python train.py --n_head=2 --n_kv_head=2 --d_mlp=128 --activation="tanh_gelu" --norm_place="pre" --norm_eps=1e-05 --init="normal" --optimizer="muon_variant" --beta1=0.95 --lr_head=0.00711 --schedule="wsd" --dataset="wikipedia_en"
Each number is 50 + 12 x the weight over its row's rms, rounded and kept within 0 to 99. Layers, rows and columns count from 0. The size before them is the row's rms in percent of the matrix's.

# v: layer 9 attention value, 64x64, rms 0.314, rows 18-38, columns 0-63
# o: layer 9 attention output (transposed), 64x64, rms 0.766, rows 18-37, columns 0-63
# q: layer 9 attention query, 64x64, rms 0.298, rows 32-63, columns 0-63
# k: layer 9 attention key, 64x64, rms 0.306, rows 32-63, columns 0-63
v18 130:48 45 50 60 56 49 61 60 65 50 52 42 72 63 43 40 57 56 48 35 23 52 54 64 55 40 40 53 49 29 39 40 44 41 09 68 51 41 57 50 48 46 65 53 39 82 59 51 50 44 23 42 65 64 43 48 47 47 54 55 64 46 54 62
o18 128:48 55 57 62 75 65 28 55 47 52 48 71 58 33 53 28 60 40 35 52 46 42 56 50 47 67 24 38 52 52 77 63 50 55 50 31 47 56 42 42 60 50 46 45 52 38 13 49 48 53 62 46 54 68 47 54 52 39 62 67 31 54 42 53
v19 096:62 44 46 58 57 54 69 25 53 59 55 40 66 39 38 41 50 54 53 42 68 42 35 74 55 49 51 56 54 53 52 60 61 43 48 76 57 43 52 35 42 64 37 46 69 45 57 45 54 57 30 41 51 52 53 15 53 42 74 44 36 71 35 36
o19 089:49 65 62 40 39 34 55 45 62 61 40 66 62 50 62 77 33 39 47 66 61 42 37 48 34 58 43 62 40 54 54 45 44 42 44 27 66 48 67 52 76 36 59 54 36 58 58 51 55 42 27 59 47 72 49 58 31 64 31 47 45 38 37 52
v20 104:48 59 43 40 76 38 43 46 70 39 58 50 51 62 56 52 48 42 44 53 50 55 66 37 36 42 33 30 36 66 54 38 55 71 71 62 43 41 50 31 50 63 46 40 57 55 48 62 56 80 52 25 47 60 45 38 52 28 33 57 49 46 47 73
o20 103:50 37 17 55 62 44 45 71 55 34 49 39 65 40 48 43 60 48 56 42 61 52 55 54 63 36 61 38 43 27 67 46 44 21 40 52 45 45 52 63 33 46 57 68 43 52 58 48 53 47 56 59 49 79 38 78 51 35 62 44 56 62 39 58
v21 097:32 50 64 55 53 53 48 36 50 49 63 56 46 73 43 57 42 45 57 46 48 58 71 40 35 53 49 63 57 42 37 51 18 33 52 39 62 28 67 56 59 63 51 53 65 24 48 44 44 49 44 48 57 56 79 72 57 58 22 42 47 46 43 44
o21 105:41 54 65 57 24 62 45 56 51 47 40 32 32 48 76 57 21 56 58 37 52 29 46 58 59 50 46 41 38 52 47 50 50 76 56 52 50 65 49 53 50 51 54 43 62 53 45 50 35 40 41 61 56 33 53 40 62 52 64 43 60 91 37 44
v22 107:41 67 47 40 68 49 39 36 68 44 67 56 37 42 51 64 26 46 45 57 33 53 43 24 58 50 52 57 68 66 66 57 42 61 53 29 50 61 33 37 49 43 45 24 50 28 40 51 53 65 59 51 33 60 51 60 55 53 61 31 70 41 54 48
o22 100:59 39 36 52 63 45 38 66 56 44 53 27 33 64 61 40 52 59 73 24 55 55 60 39 51 41 74 55 42 53 21 39 50 66 66 61 45 35 58 40 57 28 58 38 48 46 63 35 55 43 48 58 49 45 65 64 45 60 30 59 50 45 59 60
v23 100:53 33 57 42 39 47 43 46 52 37 59 25 67 66 69 32 70 53 47 58 44 57 38 51 57 48 53 77 62 37 42 48 70 52 51 50 69 57 46 44 26 44 41 58 55 57 71 39 40 48 29 73 44 42 48 40 54 34 55 66 64 47 36 62
o23 087:59 61 50 84 63 38 29 38 31 61 60 57 62 28 46 49 41 47 40 47 49 52 30 46 29 44 36 48 48 68 59 63 31 26 41 42 59 52 69 45 71 48 52 42 52 65 35 64 47 39 60 48 45 40 56 58 58 54 55 59 61 55 50 66
v24 106:56 55 38 38 39 60 50 51 48 48 57 47 49 54 56 40 50 70 44 33 76 62 55 65 75 42 60 51 36 57 53 36 46 40 58 41 72 63 50 20 47 37 28 45 64 44 54 37 34 55 62 50 25 67 46 39 45 63 41 54 52 75 49 42
o24 106:56 45 39 21 41 41 68 26 46 45 56 50 45 50 52 71 36 53 54 63 46 56 46 52 33 41 53 50 70 63 51 71 20 56 69 52 61 29 36 55 37 34 49 58 40 48 59 56 60 46 42 51 45 59 72 66 53 42 46 46 46 53 47 77
v25 107:42 26 46 54 39 35 54 32 26 39 41 52 52 46 44 65 51 39 32 62 68 50 58 67 70 41 69 71 50 61 44 58 33 44 54 63 58 50 56 54 32 63 63 55 69 59 52 42 54 27 63 49 64 44 68 47 27 40 50 42 61 55 54 53
o25 106:54 64 51 60 44 45 43 61 47 53 51 81 51 63 63 61 48 40 57 66 44 55 37 69 38 43 53 57 39 49 41 34 69 64 56 39 59 63 25 38 33 34 32 40 42 79 40 40 58 53 33 47 42 31 38 40 57 69 57 49 54 57 45 61
v26 098:46 48 56 71 37 61 64 47 45 53 40 60 59 28 39 68 53 56 47 63 33 35 66 47 33 55 51 55 56 31 57 42 58 51 46 40 55 43 71 42 70 35 59 69 55 72 66 33 56 41 45 16 42 45 56 38 44 53 47 58 63 53 46 32
o26 108:30 51 58 37 49 46 46 62 38 53 49 58 45 44 60 48 59 45 20 56 45 53 47 50 39 59 11 50 45 62 40 63 79 43 57 45 46 52 39 36 34 45 50 53 51 46 40 45 48 55 49 46 80 61 49 59 55 85 54 60 71 57 53 42
v27 094:58 41 29 46 48 40 50 36 48 54 41 64 61 69 52 43 32 42 49 44 63 45 55 55 68 34 56 70 51 70 27 52 54 62 49 70 50 40 54 51 66 41 31 63 76 39 62 24 62 44 47 60 53 55 40 46 40 48 53 44 45 66 31 70
o27 104:43 46 34 52 58 52 45 57 60 51 49 40 70 60 57 73 24 42 55 66 57 58 33 54 34 70 44 57 31 23 64 69 58 54 38 27 46 55 46 41 46 55 57 55 26 59 55 44 46 43 42 58 31 34 50 53 42 56 62 44 50 58 60 77
v28 115:65 33 51 31 68 62 69 37 67 52 33 54 58 54 48 39 45 51 51 58 31 52 35 63 64 45 51 32 59 72 35 46 50 47 43 61 64 78 49 44 56 66 53 42 39 52 59 30 58 38 39 37 44 28 51 66 51 27 56 50 52 66 50 55
o28 120:62 62 40 37 66 27 34 58 44 58 38 65 49 47 48 49 50 40 61 64 53 58 49 52 63 47 54 70 49 30 65 79 54 54 33 40 39 29 39 57 65 48 51 35 46 58 56 38 57 52 45 65 44 53 53 37 46 72 42 68 26 38 58 30
v29 099:24 41 57 59 66 43 50 49 37 50 59 37 19 51 59 74 69 63 72 54 38 47 43 29 60 45 54 48 33 44 34 58 56 46 43 55 40 49 44 34 45 39 42 44 48 80 46 56 66 42 54 60 55 57 48 60 67 54 50 41 41 41 51 76
o29 103:63 36 27 66 50 53 39 50 51 45 54 52 53 48 30 38 64 38 33 25 57 65 49 60 41 57 52 51 75 46 39 25 52 72 57 59 64 59 44 64 60 63 55 66 36 39 44 61 33 37 55 58 57 51 31 40 48 63 45 74 49 37 45 48
v30 101:53 44 61 55 47 39 20 38 40 63 51 62 27 67 60 42 51 47 52 55 51 61 70 45 56 34 57 61 39 60 54 58 51 39 63 38 31 67 69 50 25 48 42 33 30 41 43 76 57 58 44 40 41 54 65 71 62 40 53 53 49 57 49 43
o30 102:44 57 46 46 44 66 56 63 48 35 41 48 47 34 42 52 49 66 62 37 69 54 51 70 64 33 63 49 61 47 51 33 35 69 69 49 52 43 70 67 44 44 74 37 52 52 53 35 37 52 57 34 64 41 46 47 56 59 60 33 30 26 29 61
v31 108:55 68 56 64 45 48 46 54 30 42 59 74 42 62 58 32 55 45 54 58 71 22 30 65 45 49 41 57 49 72 43 44 27 34 48 38 58 50 41 59 45 60 45 50 46 64 65 50 64 38 67 50 67 56 42 54 31 42 36 47 57 35 29 63
o31 098:38 44 62 50 51 54 52 49 58 62 54 47 60 40 61 57 48 37 47 59 39 96 44 41 19 49 64 48 53 56 69 45 60 63 40 68 55 32 49 58 33 52 57 44 53 60 33 50 20 49 45 52 29 40 53 37 58 48 55 58 36 41 56 62
q32 090:60 64 45 76 40 35 50 57 59 40 15 47 53 37 77 60 46 45 32 57 37 55 50 47 35 55 53 74 39 43 70 56 43 71 55 45 50 57 51 24 40 43 54 59 47 48 49 52 51 55 42 52 77 37 47 46 56 49 67 60 40 63 47 41
k32 093:32 47 49 57 65 44 62 67 50 45 64 60 44 40 66 50 48 49 40 59 43 43 53 50 45 52 50 70 44 32 53 76 35 46 46 43 53 40 43 60 42 58 54 83 35 52 22 46 67 56 29 44 63 33 54 52 72 56 39 58 36 54 38 31
q33 105:51 44 61 69 44 67 39 51 43 41 21 46 46 54 34 57 42 65 61 31 56 64 31 27 51 56 61 52 59 46 42 34 70 40 54 41 47 43 51 77 60 51 66 52 48 55 62 53 62 56 31 36 55 52 58 53 29 49 36 70 58 35 43 65
k33 104:61 45 59 43 51 63 40 47 40 55 37 32 65 41 31 39 48 51 50 45 51 57 39 55 37 38 75 54 60 27 27 58 57 44 49 58 53 82 56 40 39 49 65 54 36 54 52 60 41 66 50 68 64 50 64 62 28 61 31 59 55 37 42 68
q34 101:58 54 46 33 60 49 32 49 41 43 40 75 66 53 46 56 41 40 51 50 40 50 31 27 42 83 50 60 30 12 51 67 42 56 50 39 45 56 56 60 51 55 55 34 40 60 61 44 61 52 38 62 46 62 70 50 44 53 42 65 55 43 60 61
k34 103:78 42 35 21 65 50 41 48 43 59 65 61 61 42 51 58 47 30 62 74 56 57 22 49 45 66 66 41 64 43 28 66 60 54 46 40 55 51 47 53 37 63 38 48 53 64 49 46 52 58 47 36 68 49 42 50 57 33 41 59 47 45 30 49
q35 106:44 64 41 66 27 66 68 38 35 54 45 45 53 52 47 31 51 70 59 65 44 38 37 66 49 62 49 43 42 26 61 56 52 45 76 42 45 54 48 30 52 30 55 46 62 28 44 43 49 58 41 41 49 69 52 49 42 59 55 76 67 57 34 42
k35 098:47 49 36 48 49 52 57 47 70 34 42 60 41 62 56 66 55 57 43 48 48 46 19 62 49 58 46 55 53 52 41 79 59 19 55 52 53 59 52 48 47 22 71 64 52 51 45 42 49 50 62 58 50 47 29 44 66 63 42 42 73 53 27 32
q36 103:46 59 64 66 62 35 69 37 37 52 41 63 52 44 61 47 51 61 30 62 33 64 47 41 22 41 41 51 42 56 38 39 48 50 40 53 50 37 34 55 50 54 64 44 46 61 41 36 39 50 43 50 50 76 20 57 71 70 55 42 71 61 56 44
k36 107:46 66 46 65 57 25 62 19 64 52 47 71 42 42 49 33 54 60 51 57 33 39 57 43 32 52 48 64 44 58 53 53 35 55 41 46 59 46 50 49 42 58 57 55 66 43 55 24 25 63 40 39 69 68 35 53 50 68 39 42 54 57 56 70
q37 100:55 44 31 67 46 53 51 43 61 58 67 44 34 56 51 64 47 42 48 53 43 40 83 47 52 52 65 39 64 44 48 36 59 54 45 26 31 42 55 48 56 51 40 56 45 58 34 56 34 17 42 64 60 53 55 34 75 71 42 52 65 63 43 45
k37 106:61 43 48 71 33 28 36 55 39 41 61 41 45 56 69 35 50 50 73 36 41 41 55 26 65 59 82 49 53 62 54 61 53 59 38 46 61 39 42 47 40 37 42 61 64 51 34 40 36 34 63 55 52 46 64 32 70 53 61 55 47 52 46 58
q38 097:41 51 41 55 59 35 57 32 61 62 45 41 59 54 54 43 54 60 05 65 61 39 70 47 27 50 47 62 66 61 61 61 47 42 35 40 39 63 44 30 38 44 52 43 59 43 39 50 52 66 55 32 58 46 58 64 50 43 53 43 59 43 54 75
k38 099:33 48 47 56 59 40 68 35 42 65 60 59 56 69 35 55 52 20 25 31 59 46 59 47 39 37 55 40 61 76 62 50 51 49 46 49 45 35 60 40 48 54 55 50 55 55 50 47 69 54 65 50 56 38 44 39 82 51 25 36 40 55 56 57
q39 087:45 32 34 64 42 39 59 47 47 46 33 32 38 69 54 56 37 52 62 30 46 50 40 48 51 47 80 39 58 59 41 47 28 49 61 65 49 54 46 71 54 38 46 49 47 45 36 48 56 63 59 62 48 37 44 48 57 67 59 66 75 43 27 74
k39 087:21 37 48 52 47 31 59 43 44 31 58 43 50 62 46 47 52 60 57 33 53 49 52 79 36 30 73 49 61 60 41 59 59 66 57 77 63 53 74 40 40 37 56 58 42 48 54 59 36 42 40 52 42 30 51 62 67 68 50 58 43 45 47 48
q40 107:55 60 52 45 54 61 61 37 45 43 61 71 48 37 54 54 49 51 24 30 36 48 66 61 55 38 31 59 68 68 49 68 41 62 58 49 60 33 56 39 26 68 42 65 37 51 59 47 27 31 65 51 51 45 49 68 49 66 38 51 50 60 35 44
k40 101:43 33 42 59 27 38 51 54 65 46 65 56 48 43 54 48 43 76 49 42 27 61 64 43 56 45 24 49 65 58 57 53 42 29 75 29 52 37 35 47 44 55 34 48 56 56 51 61 41 57 56 36 49 42 45 72 60 62 54 66 48 46 69 71
q41 096:23 40 40 45 45 38 60 36 46 53 82 42 58 47 43 49 56 34 46 55 55 50 44 56 38 50 64 45 49 36 44 58 62 66 48 49 52 51 47 62 49 48 64 55 14 58 72 70 41 61 40 68 60 66 33 51 51 50 57 42 53 45 34 24
k41 094:81 41 54 43 29 30 53 48 59 45 59 48 80 44 53 54 34 51 40 53 51 41 45 51 60 59 78 40 34 68 54 36 44 63 72 48 41 55 51 53 41 49 49 50 60 48 49 43 44 55 49 58 29 41 17 51 54 74 61 49 40 35 49 46
q42 095:51 30 43 34 61 43 41 43 43 60 49 54 57 50 59 74 58 31 49 36 37 62 15 47 38 63 54 80 50 52 63 43 55 34 53 62 39 31 58 43 51 41 54 54 39 54 60 39 42 53 64 60 33 63 47 40 49 62 69 76 56 49 49 56
k42 085:51 46 45 31 60 54 58 40 54 52 72 57 43 39 56 64 47 46 44 51 68 65 48 49 38 46 61 92 72 56 51 53 44 44 36 64 63 57 49 32 43 56 43 41 46 74 57 25 41 44 43 54 29 48 45 45 24 48 45 68 41 45 59 53
q43 104:49 64 35 65 66 69 48 42 55 44 28 62 60 52 56 52 47 69 51 34 36 49 47 59 55 49 32 55 33 55 64 42 58 38 43 42 38 69 76 56 60 38 61 51 40 45 66 53 33 80 41 56 43 25 39 60 46 64 44 36 53 36 42 55
k43 107:22 37 35 61 71 43 45 66 56 62 65 39 55 62 51 38 45 49 43 52 54 72 43 70 66 49 66 47 43 48 46 63 36 43 39 45 45 56 54 24 31 41 72 59 58 52 45 61 42 65 47 56 61 37 43 75 59 30 45 32 46 43 47 48
q44 105:46 34 24 48 24 58 56 38 58 47 42 49 64 35 47 57 52 57 42 57 45 55 57 38 62 35 48 31 63 70 63 52 43 41 64 61 47 67 41 29 58 48 58 42 42 62 51 70 42 49 41 56 41 92 41 48 33 46 46 51 68 56 51 59
k44 108:50 59 67 41 29 45 48 47 42 57 56 40 58 43 49 52 61 54 30 42 41 53 43 40 53 41 40 42 53 77 52 65 45 43 38 66 59 42 54 56 54 28 54 48 48 36 40 48 60 53 75 41 54 85 37 69 26 56 37 63 45 68 35 68
q45 096:38 50 21 44 58 53 65 48 51 36 62 38 44 59 52 67 52 65 57 44 50 26 52 58 38 26 65 65 54 63 66 72 56 45 53 42 45 34 31 56 52 32 32 45 39 45 31 43 47 47 50 77 54 71 55 52 54 64 68 50 56 48 41 47
k45 098:50 50 33 68 62 43 52 64 56 56 69 57 55 71 62 54 52 60 59 34 41 41 31 62 22 26 46 54 56 68 51 35 35 47 65 45 58 32 34 39 49 38 42 49 35 51 35 40 50 40 71 58 53 42 48 62 52 74 61 66 58 55 44 47
q46 104:41 44 51 58 40 60 48 49 67 55 40 42 53 54 45 38 73 58 47 38 72 33 56 56 52 26 33 54 53 49 77 45 50 40 48 53 36 49 39 42 52 52 44 58 39 34 28 64 78 24 49 54 67 59 78 44 64 42 39 39 57 57 47 60
k46 104:49 52 58 57 35 68 83 45 60 57 59 41 55 56 53 42 69 58 56 38 47 36 51 56 39 28 52 49 53 54 68 55 53 40 35 53 47 46 24 36 60 50 44 50 34 54 37 66 67 31 68 47 61 37 75 38 64 40 49 43 36 67 45 37
q47 118:35 52 37 55 43 15 64 26 55 46 50 33 56 58 53 46 59 65 70 51 49 55 42 60 59 16 49 47 60 55 42 75 55 47 48 60 49 50 52 40 50 64 65 60 66 59 54 51 41 26 31 62 41 59 53 63 64 56 47 33 44 49 58 48
k47 113:53 51 50 60 44 33 59 49 63 49 40 35 39 62 54 55 43 69 61 83 34 57 40 45 58 19 53 46 52 67 73 52 63 55 48 61 59 29 41 40 55 61 61 46 58 34 20 45 50 51 50 50 34 75 54 48 48 49 47 42 48 28 40 56
q48 116:61 54 66 30 60 50 61 63 32 65 71 34 55 55 25 56 40 49 57 49 41 53 52 52 67 50 72 45 45 67 45 37 45 45 53 58 34 56 36 54 52 58 38 35 56 69 59 54 27 43 50 58 46 16 42 51 61 59 58 62 26 36 53 48
k48 127:46 44 31 47 50 39 43 61 54 50 51 30 23 56 58 59 27 55 76 50 50 52 31 36 62 57 60 45 35 63 59 43 37 63 56 44 43 40 61 72 46 68 38 36 48 76 75 55 33 51 57 49 40 48 59 48 38 55 54 67 56 37 64 54
q49 115:54 57 59 36 52 66 48 69 50 57 64 61 50 46 38 70 42 38 49 36 41 55 70 56 77 61 37 36 64 36 41 57 52 41 52 63 39 31 56 26 30 45 50 53 42 54 53 62 70 42 66 64 43 45 39 37 56 48 62 21 44 42 38 59
k49 110:69 46 66 58 27 56 31 46 70 44 64 47 57 54 65 61 38 52 63 19 68 47 53 62 81 61 29 62 51 44 43 47 53 46 38 48 38 30 58 41 46 58 31 48 36 57 59 53 49 52 54 36 41 65 41 41 44 45 44 48 39 55 66 64
q50 096:70 47 57 28 53 40 61 72 48 54 60 40 60 69 53 43 38 59 54 33 62 43 61 48 24 61 64 34 34 58 58 56 67 55 55 48 54 37 54 48 30 31 42 37 52 64 65 62 42 53 48 36 47 22 51 56 45 53 33 53 54 72 37 59
k50 102:56 44 27 48 55 19 63 67 45 43 59 52 58 58 51 59 42 51 60 33 46 65 42 22 48 52 43 44 50 52 48 54 40 55 45 21 51 57 48 52 57 67 58 32 45 63 82 69 48 63 45 61 59 42 58 54 56 48 40 60 69 55 31 34
q51 092:73 43 30 51 66 67 34 43 48 64 17 45 33 61 44 54 62 43 47 61 55 32 53 49 57 49 40 46 35 36 50 67 39 78 32 68 44 58 52 63 44 49 35 48 29 56 41 54 51 54 64 50 46 72 49 48 46 56 47 60 51 38 36 60
k51 090:39 55 56 43 69 68 49 39 52 46 45 51 62 51 32 32 65 43 43 38 45 37 56 65 56 41 47 34 56 32 42 74 48 60 58 71 54 70 25 37 63 49 37 48 50 40 57 51 68 39 60 57 56 43 30 51 51 60 44 80 34 56 46 64
q52 098:38 39 55 40 58 64 66 44 49 42 37 60 45 40 68 43 63 56 47 70 64 54 72 56 21 56 48 56 50 43 45 42 33 47 61 64 61 56 29 68 44 57 70 47 37 65 32 49 52 57 50 51 46 52 56 49 64 32 57 24 37 48 25 36
k52 092:40 59 60 55 40 70 52 41 65 55 48 71 60 49 60 28 60 54 56 57 40 58 69 48 33 33 42 50 41 67 31 44 36 58 63 44 38 59 52 62 44 72 57 39 61 54 36 27 45 50 44 31 37 53 48 61 69 38 59 48 45 61 19 50
q53 106:50 41 75 76 49 30 54 34 52 27 41 68 55 45 63 46 51 53 61 35 52 48 62 42 63 86 32 56 45 44 55 45 53 39 61 32 54 63 46 56 27 49 54 46 38 58 54 45 28 38 41 52 39 55 49 66 55 51 51 58 31 52 64 44
k53 103:59 55 52 71 52 43 70 61 54 35 49 60 58 40 51 35 48 36 35 46 65 61 47 41 66 53 47 54 55 35 68 44 55 51 78 29 51 53 61 52 42 48 50 47 55 40 37 31 25 43 55 36 63 56 66 65 24 25 31 64 49 55 49 57
q54 106:30 42 44 50 54 51 14 48 50 38 35 60 27 81 40 56 61 55 45 53 47 53 62 47 61 64 57 67 38 43 56 57 34 53 71 64 53 26 70 51 62 61 44 46 51 24 61 47 39 67 42 53 43 48 52 52 41 46 53 40 60 54 43 55
k54 097:44 69 47 26 61 82 52 72 53 42 63 50 62 39 44 57 56 48 58 47 55 64 61 56 65 40 52 53 36 44 36 58 33 35 61 71 46 54 47 52 36 40 62 67 41 36 38 57 49 72 56 34 43 39 57 44 54 50 51 34 58 25 32 50
q55 081:35 57 41 56 61 59 59 66 53 39 48 53 55 77 67 55 61 35 29 43 35 45 49 52 44 59 69 45 54 42 35 61 58 37 43 59 28 49 70 54 37 36 44 50 74 44 62 39 48 60 22 37 40 61 50 47 31 60 61 62 35 48 58 66
k55 095:44 52 21 44 66 46 44 65 55 47 52 52 50 46 54 72 58 53 40 46 63 47 28 74 43 34 83 67 59 58 46 50 62 25 31 49 46 52 58 63 50 54 34 45 48 46 43 52 36 65 54 73 35 38 38 40 62 48 49 46 57 51 49 67
q56 097:57 28 31 52 44 58 38 41 33 37 59 47 50 26 62 43 64 48 55 62 70 50 51 47 60 42 53 45 60 67 62 49 26 30 52 50 44 47 55 49 43 46 45 55 43 60 43 59 54 51 63 38 63 47 57 39 66 71 45 78 50 29 83 45
k56 097:35 41 48 53 42 49 43 49 47 58 55 55 49 59 56 26 52 60 44 82 59 67 59 48 49 27 69 39 51 56 69 53 40 36 59 55 65 31 65 40 53 49 44 51 33 53 56 50 51 22 61 35 40 63 54 40 55 40 36 73 69 44 47 30
q57 098:49 28 54 67 49 56 39 64 61 51 45 52 58 36 49 69 66 60 63 41 51 34 43 65 42 43 55 49 57 55 51 45 58 65 83 45 51 54 47 19 65 54 29 42 52 56 26 69 59 50 40 34 39 45 56 46 50 60 66 43 48 24 45 45
k57 099:39 50 44 58 46 73 27 51 39 44 38 45 58 50 53 57 52 45 51 34 55 50 48 57 51 18 36 71 44 44 80 55 50 66 65 43 66 49 38 70 60 59 58 54 36 57 33 53 60 64 62 32 58 54 46 64 27 66 45 48 53 48 29 46
q58 097:49 27 46 79 43 39 77 55 39 52 50 69 37 73 52 55 83 58 41 52 34 49 44 33 36 57 44 53 56 64 50 46 61 53 48 43 43 66 41 45 45 63 49 38 58 62 40 63 39 57 57 55 53 48 58 53 36 36 42 44 55 57 29 27
k58 087:40 52 43 54 65 30 72 46 30 52 34 52 62 66 49 52 86 39 30 30 45 44 54 13 41 49 64 59 29 54 53 51 58 49 64 48 47 75 40 44 44 55 51 51 66 55 30 53 47 59 45 42 54 50 47 59 52 56 61 54 48 58 54 49
q59 097:49 41 31 62 65 55 49 55 65 77 36 49 43 39 51 52 51 38 61 81 46 59 53 33 51 37 37 71 66 46 28 41 35 67 47 63 65 49 57 57 53 58 55 44 37 33 37 41 57 42 60 46 49 34 67 39 30 73 43 52 54 44 60 52
k59 111:26 50 73 54 49 51 31 50 42 45 31 66 58 40 16 49 66 41 56 57 42 55 51 50 49 63 43 61 68 38 30 57 29 62 58 67 58 52 37 44 44 57 59 53 64 40 39 67 74 35 42 37 38 59 51 41 48 51 54 56 42 46 56 68
q60 110:62 45 46 55 38 38 76 53 30 43 37 38 22 85 42 54 61 55 48 35 44 26 39 45 55 51 57 36 58 55 64 68 40 52 61 55 49 56 52 43 63 31 55 60 65 38 34 47 43 46 53 50 59 59 53 34 69 70 60 39 54 52 49 49
k60 104:49 52 53 61 63 35 75 48 46 53 46 47 38 64 55 60 61 52 60 36 27 19 61 74 53 28 57 58 58 51 59 77 56 41 52 52 53 59 49 48 59 33 43 48 29 50 42 44 37 48 45 38 52 57 51 28 59 72 47 51 72 39 37 42
q61 095:49 48 28 54 53 38 43 71 60 65 66 84 52 43 54 48 44 45 25 41 75 78 68 47 34 33 53 34 42 66 57 47 49 59 53 46 58 57 53 57 52 45 59 48 53 40 55 34 56 43 48 49 55 48 55 44 53 24 62 31 37 62 51 38
k61 096:32 37 52 37 34 26 47 53 39 51 82 58 77 30 60 63 64 37 46 60 57 42 70 43 37 53 54 46 42 42 67 41 47 44 50 44 38 51 51 60 72 54 47 51 46 38 53 45 42 63 47 52 45 61 60 49 67 34 80 38 36 55 49 40
q62 098:62 53 50 46 48 63 64 38 57 40 63 39 43 62 41 64 51 28 51 59 34 47 30 39 56 28 13 21 51 51 48 42 59 49 68 52 37 67 58 58 60 55 42 48 45 51 42 65 62 66 26 55 55 37 49 54 47 61 51 57 57 51 55 73
k62 087:43 45 55 51 41 60 61 40 19 51 46 46 44 65 43 51 52 83 45 61 39 43 11 57 65 57 63 44 48 41 60 44 34 54 38 47 52 35 63 43 26 57 38 38 49 54 51 61 53 62 55 64 56 45 51 52 44 59 66 54 69 46 31 68
q63 093:56 45 30 60 42 58 52 68 19 36 46 61 57 42 45 51 47 45 56 44 54 13 37 61 52 59 32 65 44 63 38 43 69 51 64 50 52 54 36 65 19 70 55 44 59 49 55 59 27 58 58 57 57 58 47 49 57 55 55 46 52 48 35 63
k63 092:32 65 41 71 45 60 59 71 27 56 39 53 67 32 57 43 41 52 54 53 46 36 42 45 50 42 29 41 41 34 61 33 71 47 63 43 49 70 46 37 25 56 57 51 65 67 55 51 52 59 54 43 47 55 20 67 42 49 48 63 62 53 59 53
v32 090:43 55 56 51 80 42 44 51 66 48 35 50 45 43 33 54 46 39 53 46 49 65 39 59 65 54 43 31 44 51 55 29 53 46 42 61 53 42 50 52 43 13 56 56 36 53 51 53 40 53 45 63 32 43 92 59 59 61 53 43 62 49 75 52
o32 095:38 41 75 67 26 41 55 39 56 64 62 61 61 52 42 51 34 56 50 68 53 41 48 56 24 53 39 44 52 70 62 62 37 54 58 27 55 60 40 54 41 52 48 60 48 51 46 17 49 43 53 48 60 60 18 56 57 64 58 42 46 54 40 64
v33 110:62 44 63 64 49 62 56 55 47 60 69 43 44 47 72 36 54 63 44 54 62 29 33 59 36 57 52 46 52 59 44 40 48 53 61 32 64 57 27 20 61 48 60 53 40 63 67 60 36 26 59 44 52 55 72 37 32 41 49 54 40 30 49 43
o33 096:27 39 49 52 50 65 43 54 68 35 53 42 50 58 24 51 39 46 77 30 42 47 79 59 56 40 47 42 53 56 49 46 57 63 61 71 66 53 46 67 65 45 45 58 39 33 30 54 37 73 39 48 38 52 28 53 36 57 49 49 58 52 58 51
v34 103:57 39 55 53 40 44 59 53 40 65 49 44 50 41 47 46 36 19 61 67 57 49 48 29 57 41 51 75 55 50 51 40 30 53 49 66 72 62 59 38 20 61 39 39 59 43 49 64 63 40 35 66 51 34 56 49 68 54 68 50 38 30 55 58
o34 100:43 45 40 40 51 39 59 43 67 59 37 63 53 51 59 45 69 60 32 40 44 39 53 46 29 55 37 52 45 50 68 42 57 61 48 28 26 64 40 41 57 38 46 40 60 49 27 50 60 58 61 55 71 51 69 54 53 56 39 75 40 81 53 35
v35 080:44 24 53 62 33 37 56 56 40 49 37 52 51 38 58 70 70 40 39 79 52 48 60 45 49 62 55 66 42 32 45 56 64 48 63 41 41 44 32 63 72 26 56 57 27 63 45 62 60 36 71 49 49 42 46 44 60 48 46 39 41 47 40 63
o35 076:35 76 35 30 78 46 32 55 58 48 63 54 64 50 66 47 38 52 45 49 54 67 45 35 48 58 57 46 56 59 55 46 33 29 44 42 52 42 36 49 43 62 33 36 62 56 57 59 53 80 43 59 50 67 64 59 37 45 29 58 35 39 54 41
v36 080:59 40 44 56 59 55 60 35 30 55 44 57 45 30 33 64 45 53 51 50 59 60 30 59 59 53 24 74 51 72 58 55 40 58 60 61 60 55 47 62 72 54 41 53 50 68 65 37 48 44 24 51 46 49 52 58 51 38 50 31 25 69 39 40
o36 095:08 56 34 46 50 43 63 40 52 52 50 43 58 46 52 35 44 57 54 52 58 56 58 59 31 51 55 48 58 37 48 58 31 36 42 42 30 60 63 57 46 49 62 62 30 70 32 59 37 46 69 51 52 62 67 34 64 69 48 36 59 56 59 67
v37 090:43 39 54 35 66 41 45 38 64 59 53 56 35 64 64 46 20 58 44 34 45 48 77 31 55 36 59 41 56 38 63 56 59 41 64 60 45 84 48 44 57 57 37 26 43 30 49 65 55 62 58 62 56 46 41 59 57 56 47 35 39 44 52 46
o37 077:62 35 39 67 61 53 31 60 61 46 61 70 45 63 45 61 65 28 41 49 62 55 37 56 62 59 32 63 56 68 53 38 47 44 39 46 54 30 52 30 28 41 36 53 65 67 44 61 26 60 54 35 45 48 44 43 44 36 65 70 53 53 41 52
v38 099:55 58 43 53 58 33 52 60 35 39 68 58 35 76 59 56 52 58 51 54 49 53 57 45 33 42 34 39 42 40 49 54 43 66 54 50 55 36 58 54 72 49 45 49 20 35 46 57 25 50 62 46 29 65 51 58 54 53 34 79 55 56 26 65